Weights of a small transformer language model: RMSNorm before each block, local attention windows.
Each number is 50 + 10 x the weight over the matrix's rms, rounded and kept within 0 to 99. Layers, rows and columns count from 0.

# layer 2 MLP down (transposed), 1024x256, rms 0.0814, rows 239-293, columns 64-127
52 76 51 46 50 42 26 55 58 56 70 61 76 63 34 48 50 69 44 62 52 50 57 30 50 39 56 35 47 45 46 75 50 45 57 53 49 49 36 53 35 47 47 58 34 57 46 50 43 66 54 61 56 30 52 42 64 41 57 39 64 21 41 66
53 46 25 46 58 59 34 44 43 34 52 54 63 60 44 64 38 46 32 30 75 41 56 37 46 44 43 66 68 57 54 48 48 54 63 41 61 43 47 66 36 42 55 48 46 46 45 62 47 22 53 44 28 53 40 17 49 50 57 29 46 47 56 42
56 46 57 45 58 56 58 37 42 57 45 44 42 49 53 48 44 53 56 45 51 54 44 51 46 50 50 56 49 45 46 56 51 53 51 51 52 46 41 46 48 52 45 57 60 52 48 46 48 42 42 50 48 42 54 34 48 40 53 46 54 48 61 53
48 54 49 43 44 59 48 70 37 49 49 56 50 35 49 40 45 47 46 50 50 54 68 64 68 59 34 48 50 49 48 66 44 51 40 49 68 46 34 51 40 31 54 45 46 56 51 55 59 59 56 45 39 68 35 45 53 58 37 69 43 47 61 33
44 58 39 40 58 35 42 79 58 45 40 35 48 46 67 55 55 52 35 46 63 61 67 59 42 55 57 49 44 49 47 65 65 80 47 46 48 38 45 46 42 53 51 49 59 64 37 49 32 35 59 53 48 53 47 60 45 62 48 57 65 40 54 60
54 67 50 51 33 57 48 82 53 36 26 46 41 51 54 48 69 47 61 59 56 88 37 46 64 42 42 54 52 49 28 59 44 71 48 62 71 44 49 49 62 39 45 32 45 56 74 55 50 45 44 49 54 61 57 54 46 32 47 53 41 48 41 57
23 50 62 62 57 29 67 45 42 44 59 36 35 37 50 33 46 45 61 52 61 61 53 52 61 40 46 84 39 52 68 60 55 57 51 52 56 43 53 49 64 39 30 54 56 43 44 53 46 41 49 58 63 54 51 55 53 37 56 51 56 35 32 28
60 36 39 62 57 63 46 51 61 62 44 38 47 60 46 54 64 37 51 63 45 51 53 55 54 36 55 51 53 41 51 48 38 50 46 37 42 38 50 40 51 55 49 58 61 48 61 65 28 40 41 58 35 48 61 52 61 47 48 64 58 45 35 39
54 43 52 55 55 49 47 52 54 45 49 55 42 38 42 45 64 41 42 52 76 47 38 43 50 48 36 43 65 59 60 43 67 57 49 47 66 48 35 51 31 50 45 51 45 52 45 52 49 60 68 63 45 45 44 58 35 45 61 51 61 55 57 50
45 41 38 46 52 38 49 44 33 71 34 30 67 61 60 49 50 49 56 48 46 56 49 42 42 55 44 31 50 50 57 58 54 34 61 45 37 43 25 41 58 43 67 44 67 48 40 50 44 58 61 43 44 36 54 52 51 66 63 71 60 35 53 37
50 51 59 48 44 56 48 46 49 50 47 52 50 48 56 48 51 48 45 51 47 49 48 50 51 55 55 47 51 59 42 49 53 53 39 43 46 50 50 46 50 59 57 52 52 47 53 41 52 57 53 51 62 48 55 48 43 46 53 46 52 45 47 49
32 59 50 51 42 31 38 59 72 46 32 41 54 49 54 65 47 52 45 43 51 54 47 55 49 51 23 22 64 71 52 50 62 38 60 70 50 58 49 59 60 46 60 51 42 54 57 60 36 58 56 44 49 34 47 61 43 49 49 51 41 67 59 32
54 53 56 48 56 46 52 54 53 60 44 43 58 52 38 74 37 55 50 51 32 37 40 42 48 30 41 67 46 49 44 56 36 62 54 43 48 58 52 22 47 50 71 44 69 48 57 71 54 48 56 53 48 44 47 51 39 57 57 53 57 61 55 40
53 54 45 59 46 58 57 43 64 36 54 36 49 69 52 44 48 49 42 55 36 41 68 66 54 69 51 53 50 31 30 70 37 40 62 49 54 54 56 33 60 55 49 61 59 76 57 73 57 70 56 70 54 68 52 47 56 52 61 42 60 46 54 19
54 75 49 47 47 43 48 58 24 48 28 45 49 54 42 41 54 48 48 51 51 51 56 50 49 51 50 61 39 44 57 44 45 52 60 42 56 38 39 33 43 64 45 43 55 40 53 50 74 48 57 53 51 45 59 46 57 45 46 53 58 55 55 51
25 62 52 52 52 45 31 52 61 56 53 62 55 65 75 29 44 62 54 46 42 50 39 49 56 42 55 60 57 62 49 34 41 33 40 63 34 60 57 31 48 40 47 41 67 62 62 44 25 55 56 60 64 34 56 55 47 62 39 55 63 39 57 40
51 53 42 68 56 53 47 70 48 20 36 55 76 58 55 31 48 54 52 48 76 55 63 65 70 76 56 55 43 52 48 42 51 38 69 50 60 47 43 51 38 41 62 46 63 53 47 47 49 34 38 41 42 66 45 42 57 60 41 48 50 34 60 59
60 50 58 63 49 46 41 46 42 51 51 33 75 49 50 35 43 38 44 54 50 67 71 60 45 50 67 38 45 45 41 55 62 46 50 54 50 70 63 38 33 42 44 54 49 69 44 50 32 22 49 45 48 66 26 72 38 41 40 63 78 46 48 37
39 36 63 31 45 34 48 48 48 31 44 54 51 65 59 40 37 40 57 58 65 37 51 38 69 69 38 52 44 68 30 50 21 44 66 51 46 34 68 44 54 32 55 39 61 63 65 62 49 42 57 54 48 37 68 66 42 59 53 38 50 49 43 43
51 44 43 65 70 42 62 51 57 34 48 56 62 38 35 60 55 52 24 53 68 50 50 76 49 54 36 55 36 72 64 43 29 71 63 56 59 64 71 46 42 41 49 51 52 39 48 36 55 51 20 41 42 45 46 52 67 46 60 46 64 41 51 42
53 55 49 72 43 52 48 43 46 50 38 42 48 51 24 43 44 43 55 45 57 40 55 51 59 34 60 42 35 52 37 54 58 62 37 45 65 61 54 58 55 55 71 47 38 49 50 41 53 41 44 41 56 42 38 56 56 52 54 37 34 58 30 46
29 56 58 48 60 37 45 19 33 51 25 68 45 45 73 46 53 44 42 49 44 33 50 55 41 54 41 54 65 66 50 70 66 38 25 40 45 51 43 40 46 62 59 44 35 41 54 52 49 58 52 50 33 47 60 43 26 60 48 50 50 48 68 41
47 47 74 48 44 70 39 45 48 45 77 51 40 40 52 39 45 55 49 47 48 56 39 44 55 58 54 50 56 44 64 43 37 44 58 29 44 47 44 41 51 41 69 35 64 46 50 50 51 41 52 44 49 58 47 47 51 68 77 49 75 48 67 53
66 54 46 54 49 47 56 36 48 49 48 60 79 35 39 50 55 47 55 32 25 52 44 49 58 43 51 66 46 19 40 32 45 38 40 41 45 58 41 58 34 50 43 38 65 71 65 39 31 47 69 41 57 56 43 37 59 60 51 55 39 61 55 51
45 50 50 51 49 52 43 46 44 55 51 51 45 53 48 51 50 52 52 49 54 50 55 54 44 52 52 46 50 52 46 54 47 50 45 46 46 52 53 44 50 46 53 52 52 50 45 53 47 52 51 56 51 53 53 53 46 43 48 53 49 53 54 55
46 41 49 38 60 37 49 46 39 56 41 57 40 43 38 58 60 61 31 57 62 61 28 56 30 54 62 47 41 47 51 64 60 47 64 28 33 66 57 46 40 55 64 69 43 53 46 47 47 48 42 37 57 50 64 56 31 42 52 31 59 58 65 49
55 59 56 57 52 43 59 64 52 64 61 52 49 38 46 55 64 43 45 29 54 36 52 62 23 41 46 63 51 56 43 56 33 30 62 28 56 57 60 55 35 52 77 58 66 27 48 55 49 54 47 56 57 38 44 39 51 49 54 52 51 50 61 51
56 48 61 50 45 61 50 76 48 60 27 45 47 65 36 40 57 63 38 57 55 50 37 43 44 67 54 38 56 53 48 53 42 52 47 32 49 42 41 54 46 51 55 66 47 36 45 58 41 65 65 53 52 42 49 39 44 55 61 64 44 62 41 37
41 46 48 67 38 40 51 55 67 60 49 57 32 60 58 51 60 37 66 35 37 64 56 39 59 55 48 62 51 44 51 60 52 37 51 67 47 59 36 32 58 47 69 53 35 67 53 29 44 46 69 58 44 50 66 61 35 47 65 37 52 52 29 44
56 48 54 56 60 60 59 73 39 49 37 54 55 27 53 53 41 56 54 14 35 50 59 65 38 47 64 43 37 37 50 50 69 44 63 42 66 42 40 45 60 41 38 41 40 56 56 40 41 50 77 57 50 68 48 84 54 59 47 48 54 58 47 42
59 51 55 51 55 49 48 35 35 55 44 53 57 50 51 44 55 56 49 57 58 52 46 36 52 51 45 51 47 51 59 35 58 54 40 52 69 50 44 07 58 57 52 41 48 65 46 50 63 55 52 61 56 36 76 48 49 61 41 53 51 36 48 28
27 43 59 50 63 53 59 53 48 54 46 55 44 60 21 32 47 48 71 42 74 59 46 41 40 42 50 35 45 70 66 44 41 43 34 54 34 51 47 60 47 57 14 64 49 30 66 47 36 56 52 47 49 49 51 57 46 69 45 40 57 55 36 55
65 47 65 44 45 50 52 37 52 57 39 32 49 62 37 53 55 65 39 49 51 41 45 52 41 60 35 41 47 46 52 58 61 48 71 35 39 48 37 49 51 53 63 47 61 63 60 46 53 66 43 45 65 37 43 45 39 24 44 47 68 45 53 57
55 52 62 54 30 50 57 30 67 53 40 39 56 54 53 54 35 58 42 40 41 60 48 63 30 53 48 79 43 43 53 61 57 40 47 53 41 57 51 46 54 44 53 48 32 59 65 54 47 54 76 40 52 40 49 51 35 33 58 55 50 62 55 60
77 54 65 43 80 55 46 43 58 48 61 53 67 64 68 49 42 38 46 27 53 35 46 63 66 74 51 71 37 50 38 72 68 55 49 65 50 47 45 55 51 66 34 63 58 49 47 45 54 62 30 78 54 64 42 57 55 57 62 54 47 38 46 55
52 52 63 40 53 41 50 64 53 61 49 61 67 45 57 48 60 40 48 45 57 62 61 49 39 43 27 53 40 55 51 55 42 58 49 71 46 36 55 56 46 42 41 47 40 57 47 40 55 44 57 49 57 39 33 49 63 43 60 36 72 58 47 75
66 52 43 47 52 54 61 49 42 51 45 53 52 52 35 61 64 47 45 52 49 38 57 52 65 43 46 55 58 38 48 44 50 51 34 38 42 45 64 62 56 49 39 44 46 48 48 49 43 47 56 45 57 52 47 53 53 52 49 52 44 55 47 56
67 63 47 53 48 54 41 53 69 48 43 35 35 28 54 51 42 70 41 54 43 61 43 55 42 46 43 60 62 51 57 41 47 60 56 54 51 39 53 49 41 34 49 56 45 61 54 43 39 47 53 69 61 59 41 48 39 39 42 48 48 46 37 34
36 49 43 56 54 58 29 54 42 68 45 26 24 46 50 47 38 34 59 53 35 56 48 50 64 31 65 62 49 54 46 53 46 45 46 50 40 57 70 44 44 76 67 48 40 53 46 51 52 47 64 51 43 43 37 45 47 36 53 54 63 63 40 50
59 38 36 75 47 59 40 32 46 45 56 49 45 43 46 37 58 53 42 39 51 58 54 33 56 53 53 49 58 64 60 54 38 52 59 46 46 44 41 29 50 58 55 47 51 36 69 42 55 52 45 55 46 46 43 53 47 44 56 39 40 51 55 35
47 66 56 61 54 70 58 36 44 49 39 54 46 52 65 44 63 54 59 40 44 64 37 59 54 68 57 50 58 55 49 36 44 45 48 45 44 38 33 23 55 52 57 33 38 56 51 42 43 46 48 39 44 44 40 53 63 42 36 55 58 56 47 27
47 40 52 44 50 51 42 58 28 60 41 51 50 52 38 37 62 46 61 46 38 42 57 47 45 34 40 60 39 54 46 46 53 60 56 51 38 60 55 40 51 51 41 53 50 52 75 49 56 47 55 44 29 57 62 50 51 42 41 50 69 29 45 41
61 56 42 46 62 44 53 51 43 43 59 45 38 46 57 34 45 60 66 36 58 55 49 53 73 48 45 55 39 48 35 57 49 68 42 54 51 33 54 30 61 69 43 48 46 60 57 58 56 33 55 60 44 49 47 42 39 47 43 45 74 30 62 42
49 56 43 42 36 56 44 51 49 40 49 44 59 48 53 57 65 47 63 38 28 52 63 53 50 63 64 58 38 49 33 60 44 47 39 54 54 54 45 72 43 53 46 41 68 58 57 33 55 34 55 55 64 54 43 52 59 51 50 46 52 44 58 28
44 56 53 57 49 50 52 48 56 52 46 49 52 51 52 47 50 46 50 52 53 52 48 50 49 47 54 51 48 44 44 47 45 48 51 52 49 52 46 43 47 50 54 50 51 50 48 54 49 53 55 47 51 50 50 51 51 53 48 49 52 49 47 51
50 43 45 60 52 52 38 48 49 51 52 50 39 50 62 53 52 37 49 53 41 39 27 76 67 31 78 83 45 50 42 45 63 51 35 59 55 38 59 54 37 63 49 69 46 52 61 46 48 57 80 56 52 17 57 72 39 45 47 40 49 44 62 28
17 52 39 61 45 48 68 44 54 57 44 56 67 58 43 33 58 49 57 55 43 55 45 35 42 41 35 63 45 57 51 44 43 31 47 43 50 51 46 12 47 45 43 49 49 42 45 40 51 56 54 35 42 47 48 46 58 55 57 51 47 50 53 20
53 53 52 51 46 60 64 63 55 27 53 45 30 52 27 46 61 58 47 48 50 56 58 49 54 38 57 44 44 47 55 66 48 49 67 36 41 40 51 49 41 37 37 63 44 44 63 48 49 34 57 43 41 52 56 40 49 41 43 57 53 56 49 44
56 36 63 42 43 53 46 62 46 51 50 48 48 51 60 26 55 41 48 55 45 56 40 47 55 50 50 59 35 54 71 76 54 63 56 53 47 51 66 58 54 34 63 33 52 47 88 53 74 42 45 47 37 55 44 41 39 40 38 28 53 50 63 37
53 44 48 35 59 41 41 59 57 66 64 49 28 53 53 43 54 44 52 50 38 55 55 59 47 41 51 65 44 52 50 59 53 47 47 48 51 40 56 69 41 30 44 45 50 49 43 43 53 56 59 61 50 53 48 42 46 23 61 47 44 39 53 06
44 39 34 49 60 47 58 55 51 54 65 53 46 44 53 64 56 66 51 50 52 48 52 50 56 47 53 64 64 59 39 51 50 53 43 45 41 37 44 40 62 56 44 44 58 46 55 64 48 53 48 49 44 45 58 53 61 51 47 35 43 49 51 00
48 44 49 52 58 41 48 48 46 56 46 54 55 46 51 53 48 50 56 47 53 55 46 48 46 51 54 47 43 49 55 49 50 51 48 52 41 52 55 45 46 51 53 49 48 49 51 53 50 50 57 41 42 57 53 46 50 51 58 54 48 50 46 47
45 56 39 48 45 52 37 49 50 57 56 65 53 50 68 43 52 39 55 56 47 60 49 62 52 45 81 58 50 61 66 39 46 52 43 62 48 46 57 45 57 67 38 53 46 47 65 80 48 35 55 50 45 37 54 53 64 66 51 50 44 40 63 39
40 50 51 62 63 44 50 58 60 43 54 51 48 28 38 43 51 43 60 63 36 46 65 49 51 64 43 48 34 32 59 60 57 52 28 49 51 44 59 55 52 69 67 51 61 45 67 35 42 59 42 61 61 37 39 70 28 49 53 40 54 59 63 48
50 61 69 50 54 38 53 47 43 52 52 62 61 39 47 30 66 44 48 57 68 61 68 43 37 54 39 64 49 62 48 46 50 45 52 47 49 50 49 36 48 53 41 56 53 60 50 47 50 45 41 48 66 49 48 46 44 64 45 57 48 51 41 40
# layer 2 MLP up, 1024x256, rms 0.0834, rows 240-293, columns 64-127
51 45 41 55 48 52 26 54 41 57 59 59 45 68 56 53 36 52 60 41 43 61 70 56 60 37 62 43 41 28 38 60 35 46 56 55 52 52 67 56 60 63 61 39 65 43 35 62 38 59 35 38 63 58 54 52 45 42 57 53 71 50 47 55
45 67 60 48 53 66 48 46 43 57 50 52 46 52 51 58 43 41 55 58 47 50 50 51 43 47 49 47 55 56 55 48 55 54 52 58 42 55 54 62 57 56 45 39 49 53 49 56 51 53 46 45 49 57 38 51 56 40 50 43 42 58 52 57
55 58 49 63 46 51 43 65 51 50 62 42 49 49 38 57 68 52 58 52 70 33 59 48 52 53 62 39 52 64 50 60 47 38 54 56 51 45 55 56 52 56 51 42 45 48 46 56 32 66 30 62 42 51 48 40 58 57 82 61 30 27 57 59
67 46 54 53 45 55 51 65 31 43 44 62 48 43 33 50 36 39 57 57 41 39 50 53 58 35 51 36 42 51 25 51 40 58 52 46 54 44 49 56 64 39 68 63 60 61 47 48 58 64 63 68 53 71 31 42 61 64 64 60 38 47 40 64
52 45 43 36 49 47 59 52 41 52 34 45 47 45 39 35 67 48 69 45 42 54 63 48 33 55 40 40 56 30 34 32 47 55 50 57 59 56 53 61 48 53 51 33 68 56 40 70 49 49 46 67 74 64 37 48 39 53 69 53 40 43 42 59
45 66 68 39 40 58 59 38 37 46 53 53 52 55 58 54 55 41 26 62 50 56 58 53 54 49 50 53 56 52 38 53 67 54 44 55 50 54 59 48 44 51 43 45 61 56 40 37 45 53 53 42 30 60 34 53 45 37 63 54 50 39 50 56
56 66 46 44 43 69 58 41 38 56 72 76 47 51 53 53 38 60 46 77 54 53 49 59 42 66 49 41 43 28 61 45 40 49 62 50 37 55 44 53 52 45 53 51 60 44 45 50 50 49 37 33 56 65 51 43 61 51 47 54 44 33 57 53
47 53 44 47 44 47 48 42 48 53 46 40 55 38 29 61 75 35 40 53 43 60 46 51 38 67 49 24 46 39 45 41 36 55 54 56 54 48 47 55 47 72 53 43 68 69 46 52 79 50 53 47 54 45 57 56 39 53 47 46 64 60 59 69
70 75 42 32 48 49 54 65 48 55 51 49 69 51 50 52 31 43 35 57 67 61 47 48 63 58 40 34 40 50 50 50 52 49 59 50 42 50 58 54 46 43 58 34 57 56 55 43 43 77 57 45 50 53 42 60 63 48 62 50 58 61 42 65
49 55 51 46 51 52 46 53 48 48 51 56 55 47 47 54 50 45 55 54 47 50 54 53 52 50 49 43 57 46 54 45 52 50 51 59 52 53 52 55 53 49 44 49 50 49 48 51 49 53 45 50 44 55 48 44 48 50 53 52 48 53 57 60
48 45 60 39 54 62 44 47 49 49 43 53 60 56 49 51 42 54 70 44 33 48 76 70 28 54 43 32 42 43 44 55 37 74 39 61 53 71 63 58 39 53 48 32 54 60 51 60 74 47 61 54 35 54 49 56 48 60 59 66 43 61 45 54
69 69 53 58 47 72 54 58 42 40 42 58 68 37 45 43 47 53 40 57 49 52 65 60 46 47 42 42 52 52 63 43 63 62 39 60 29 55 56 53 43 69 32 54 40 64 46 48 51 48 51 47 54 54 38 52 63 49 54 54 32 42 43 60
41 49 38 40 42 70 57 61 32 61 60 62 50 52 37 43 43 50 55 48 51 45 49 54 50 34 52 42 39 48 43 46 54 63 52 52 61 46 61 59 41 69 53 41 49 39 41 36 62 41 50 68 47 56 46 53 43 58 70 60 51 53 45 55
45 69 48 43 51 54 30 53 53 29 42 48 51 47 31 51 53 46 53 49 59 60 60 43 42 75 63 43 58 42 53 42 44 41 42 55 58 63 57 43 38 65 60 49 73 43 45 73 50 53 34 55 62 47 61 56 46 60 66 46 59 40 60 55
48 57 50 40 51 61 46 60 43 44 50 62 56 34 42 49 52 56 55 54 54 48 61 49 55 63 39 46 59 52 57 53 60 49 49 54 50 57 48 54 45 40 49 33 49 50 52 46 45 64 36 59 55 49 30 53 55 65 56 66 54 41 63 59
41 52 51 46 52 65 59 48 36 38 41 73 65 48 68 70 66 48 51 73 84 56 66 44 44 55 55 50 64 30 32 47 54 42 42 65 53 50 41 53 46 39 60 44 43 27 51 45 48 56 54 33 42 67 56 66 54 59 54 49 47 39 69 65
57 48 37 42 56 53 59 61 62 62 48 45 61 65 43 63 51 53 37 58 45 48 45 49 53 30 55 53 58 62 58 57 45 48 47 50 30 60 56 53 53 63 70 46 43 55 36 50 70 62 69 27 39 69 32 73 65 59 44 70 74 62 48 55
52 71 55 52 51 36 38 42 49 48 49 76 41 49 54 43 41 51 50 55 55 36 55 58 41 61 56 42 50 57 62 57 38 75 54 78 70 53 56 60 37 45 29 28 48 59 38 63 62 49 48 31 32 63 52 73 64 71 49 49 36 50 41 57
63 56 58 37 43 51 46 44 34 69 52 57 64 40 64 51 50 49 68 66 45 40 45 67 45 49 44 32 45 56 35 48 56 54 63 76 54 78 69 63 38 63 42 46 66 55 54 58 44 79 62 66 47 50 44 47 49 35 36 57 38 45 51 67
40 59 51 48 47 45 46 46 47 53 62 43 53 49 33 53 63 46 51 49 55 63 39 69 35 56 66 38 48 43 51 65 51 49 35 49 46 58 51 52 52 48 42 49 69 68 41 52 47 48 47 47 47 47 34 44 61 46 50 76 58 48 48 58
52 48 54 43 48 44 38 52 40 60 48 53 43 40 46 49 47 36 59 56 48 52 66 57 51 31 50 34 58 47 53 14 46 43 54 42 62 48 47 58 45 44 43 49 35 44 63 64 53 49 50 49 59 51 42 59 54 58 44 37 45 39 61 59
46 49 49 59 56 52 40 57 49 41 39 76 57 48 29 64 60 43 34 62 69 49 47 66 35 80 58 42 41 43 33 51 65 53 48 75 61 44 39 58 44 49 61 27 47 61 52 53 62 49 46 47 47 55 45 56 54 53 66 37 36 55 69 67
62 65 43 62 75 77 44 56 43 44 57 74 60 42 58 70 55 34 49 46 48 54 60 52 58 54 55 41 56 35 51 38 34 41 58 52 58 60 62 65 45 44 50 45 58 40 36 52 47 51 60 68 56 66 63 50 52 53 43 45 34 56 68 52
56 58 47 47 49 52 49 52 46 52 52 50 47 44 48 56 50 48 53 55 56 48 55 56 51 50 49 50 52 46 52 49 49 49 52 54 51 53 51 53 51 51 45 48 48 49 42 48 50 52 46 51 51 56 43 50 53 44 50 50 50 50 49 57
50 67 57 55 48 44 55 52 42 55 43 66 45 48 49 53 46 37 55 47 46 41 56 69 63 68 74 48 67 39 63 36 60 58 42 64 53 56 42 63 46 64 41 47 36 35 42 37 49 50 37 59 56 52 36 51 47 55 43 54 34 37 49 58
52 61 45 46 57 66 60 68 26 52 60 50 52 52 44 67 34 51 53 56 36 39 45 57 62 49 62 26 43 25 44 51 46 54 55 49 41 52 50 50 50 36 43 47 55 31 19 42 49 51 52 36 39 48 34 49 47 60 38 61 38 50 63 57
52 64 39 56 66 49 34 45 48 46 48 68 66 43 67 50 54 47 34 62 62 38 67 58 58 52 46 43 66 50 51 49 51 59 23 61 47 51 52 64 49 41 43 44 31 52 28 44 42 48 46 36 51 53 43 56 51 60 56 43 42 47 46 52
47 49 52 50 58 44 42 46 49 40 62 74 35 62 34 41 41 40 48 49 35 60 47 69 41 70 49 40 80 46 51 47 51 56 52 60 45 46 55 54 47 38 65 48 43 55 38 49 61 66 63 42 48 75 40 52 44 61 49 37 35 53 60 63
57 62 58 36 46 57 59 49 51 42 61 48 61 61 33 61 43 28 65 51 60 56 45 48 39 42 32 48 52 50 45 59 40 59 50 73 40 69 45 57 42 60 68 51 77 60 33 53 58 49 61 46 40 66 53 51 53 54 36 55 43 38 50 68
53 54 44 57 53 45 42 44 56 43 60 61 53 44 40 56 50 51 47 58 56 54 62 52 53 53 40 43 60 46 40 40 54 56 57 51 42 52 33 49 56 44 50 50 40 39 64 53 62 64 50 32 60 53 38 50 48 40 52 46 63 71 72 54
55 63 52 51 41 50 45 67 40 57 49 65 45 37 21 58 50 45 54 59 68 59 58 42 42 46 49 50 45 48 39 42 61 42 43 47 30 49 44 60 62 51 53 43 60 61 50 64 53 57 54 44 48 92 53 53 64 37 61 59 43 54 58 57
67 63 56 57 45 51 49 52 44 39 52 55 52 50 59 40 55 50 43 51 57 52 67 57 45 41 72 54 48 55 50 45 40 56 55 43 52 59 57 59 50 33 35 60 52 42 37 49 51 43 44 39 59 59 55 54 65 48 58 34 43 49 61 56
58 56 52 50 62 52 48 55 27 73 52 54 62 56 55 62 49 59 52 43 44 28 50 60 53 61 63 55 49 46 64 44 49 54 39 51 43 62 56 63 60 58 45 48 38 58 43 60 66 59 48 48 36 59 58 46 48 54 53 38 39 53 56 61
47 65 39 37 46 71 46 56 48 37 50 42 48 68 52 70 26 34 52 49 49 71 39 56 38 44 43 48 48 44 39 31 67 35 40 52 39 56 44 47 49 61 36 51 66 56 38 67 49 47 53 42 35 57 29 42 32 53 68 53 59 52 79 56
51 50 60 63 45 43 27 32 50 50 68 54 55 47 36 48 57 36 66 66 45 51 59 49 36 58 49 31 59 33 36 51 70 60 46 62 62 48 80 54 55 48 73 57 53 50 53 63 42 60 58 63 47 73 52 73 74 41 47 39 45 41 56 60
61 55 60 55 48 53 48 61 49 46 59 51 49 50 25 61 50 51 64 54 52 58 57 58 61 47 45 49 48 54 53 45 43 51 48 62 46 47 61 55 66 45 50 51 45 39 48 45 44 50 54 45 49 54 39 56 55 56 51 48 25 48 48 55
78 53 63 38 44 62 34 60 37 51 56 50 60 40 46 74 41 52 64 63 43 47 78 71 63 65 47 40 51 32 44 43 47 41 26 59 49 42 49 52 49 57 50 32 65 61 52 58 47 66 24 55 50 54 52 46 45 35 57 60 48 49 51 56
48 57 36 27 32 58 34 65 51 49 49 45 52 44 41 43 35 44 45 48 62 41 35 55 46 42 53 40 55 43 58 49 52 45 61 57 44 42 65 47 36 43 60 51 40 59 51 49 50 51 63 37 47 61 52 43 22 40 57 53 52 48 47 60
74 49 53 47 37 66 48 47 27 48 44 54 64 42 40 60 47 46 35 58 52 51 56 65 44 50 72 38 42 46 47 51 45 40 40 57 39 52 58 47 62 40 60 49 71 41 31 49 51 42 44 39 53 54 46 56 56 53 52 57 44 51 65 50
53 54 56 37 56 48 59 67 39 58 72 58 49 65 62 62 59 45 50 54 47 69 59 53 50 59 49 58 47 47 47 49 52 58 41 50 43 53 53 55 49 57 45 44 57 53 53 46 44 62 49 51 38 52 47 48 24 41 39 62 60 54 63 59
34 52 61 45 38 54 61 45 51 42 49 48 40 53 48 72 56 41 65 58 46 48 58 71 49 37 56 46 44 46 52 39 39 46 56 52 43 52 65 54 65 57 49 47 42 55 43 37 47 40 68 66 55 37 54 51 72 59 24 63 35 47 55 62
44 74 38 58 61 67 49 52 42 49 61 58 64 61 33 55 39 56 48 46 37 56 63 72 46 42 41 53 45 50 49 34 55 62 63 81 44 43 39 49 45 38 47 50 63 53 23 39 48 51 54 53 48 55 40 55 47 51 55 53 35 57 59 57
52 40 42 55 50 47 39 53 41 48 53 55 51 28 58 69 59 55 30 62 49 63 64 54 56 51 50 37 58 54 44 53 62 61 42 55 44 49 53 50 51 51 49 35 51 53 57 41 68 34 33 53 46 39 38 52 52 44 43 56 34 39 62 57
52 58 55 47 47 54 45 49 47 46 50 54 54 51 49 55 48 44 50 52 45 50 54 58 51 54 48 45 52 47 48 46 54 48 52 57 51 54 55 55 48 53 47 51 50 45 51 46 48 55 50 54 53 54 44 54 54 51 53 50 52 48 54 60
53 58 38 44 59 63 57 56 26 76 59 66 64 50 36 35 53 32 64 45 53 39 58 72 66 45 31 51 47 67 49 59 52 71 44 48 78 73 62 56 50 64 38 50 53 55 50 56 57 57 58 58 54 70 35 52 53 39 35 43 64 51 87 58
58 55 35 47 52 63 40 52 49 44 48 58 64 52 55 44 57 43 42 43 55 44 54 53 60 52 51 39 44 60 50 49 53 53 45 56 36 41 69 49 64 43 37 35 53 59 29 62 47 54 48 45 55 54 46 67 50 48 47 46 43 42 55 57
68 60 63 55 42 63 31 57 49 39 39 75 55 46 34 66 56 59 36 54 43 53 62 42 56 52 57 37 55 47 54 14 51 47 27 64 42 60 44 40 49 47 28 54 57 42 36 70 31 70 47 52 68 52 37 67 41 61 48 64 48 53 56 55
56 60 59 49 50 53 55 63 52 69 57 48 74 46 52 47 58 59 50 60 58 34 47 39 58 64 42 50 36 55 55 30 62 68 47 61 46 49 40 56 58 58 59 27 39 68 41 54 54 56 50 54 49 69 29 38 57 35 45 39 56 45 56 55
47 47 55 50 49 53 40 52 48 43 47 50 38 45 46 57 61 52 48 81 51 39 41 49 63 43 49 40 60 36 50 53 54 40 45 52 50 58 55 61 50 57 48 36 53 51 57 41 45 49 50 54 50 74 52 49 41 46 65 49 44 64 59 59
52 49 55 64 47 53 50 52 47 41 49 42 50 54 52 56 43 48 59 62 61 35 54 61 46 43 45 48 47 60 48 51 53 57 72 56 47 53 51 57 60 52 49 55 52 38 52 32 65 36 52 56 63 52 43 66 52 44 50 59 61 55 41 57
54 59 48 54 49 53 54 50 42 55 54 48 48 49 43 54 51 47 44 55 52 52 58 55 42 46 53 48 53 50 49 43 52 51 46 57 46 58 51 54 55 52 42 46 56 49 45 56 54 59 48 52 54 54 46 59 51 51 52 51 53 54 62 57
48 43 56 41 32 46 45 44 31 61 48 59 59 44 50 58 25 28 54 41 29 38 64 46 44 40 45 36 51 49 46 52 40 37 57 45 47 70 59 60 58 53 58 29 62 63 35 45 34 75 56 47 49 42 64 59 29 48 52 47 39 55 67 60
70 44 44 45 47 65 49 67 53 53 42 48 62 42 44 41 51 36 51 57 54 40 58 51 36 29 61 47 37 48 24 51 51 53 47 55 53 45 57 60 45 25 60 46 43 34 42 41 58 52 33 37 39 65 58 44 56 43 67 52 55 67 51 64
58 53 61 43 45 58 47 53 38 49 63 57 52 42 49 58 40 38 46 54 48 66 49 57 46 47 54 47 63 50 56 49 50 65 52 69 47 68 47 49 46 46 35 46 49 50 48 48 51 55 48 28 37 52 37 54 55 33 45 58 52 53 59 60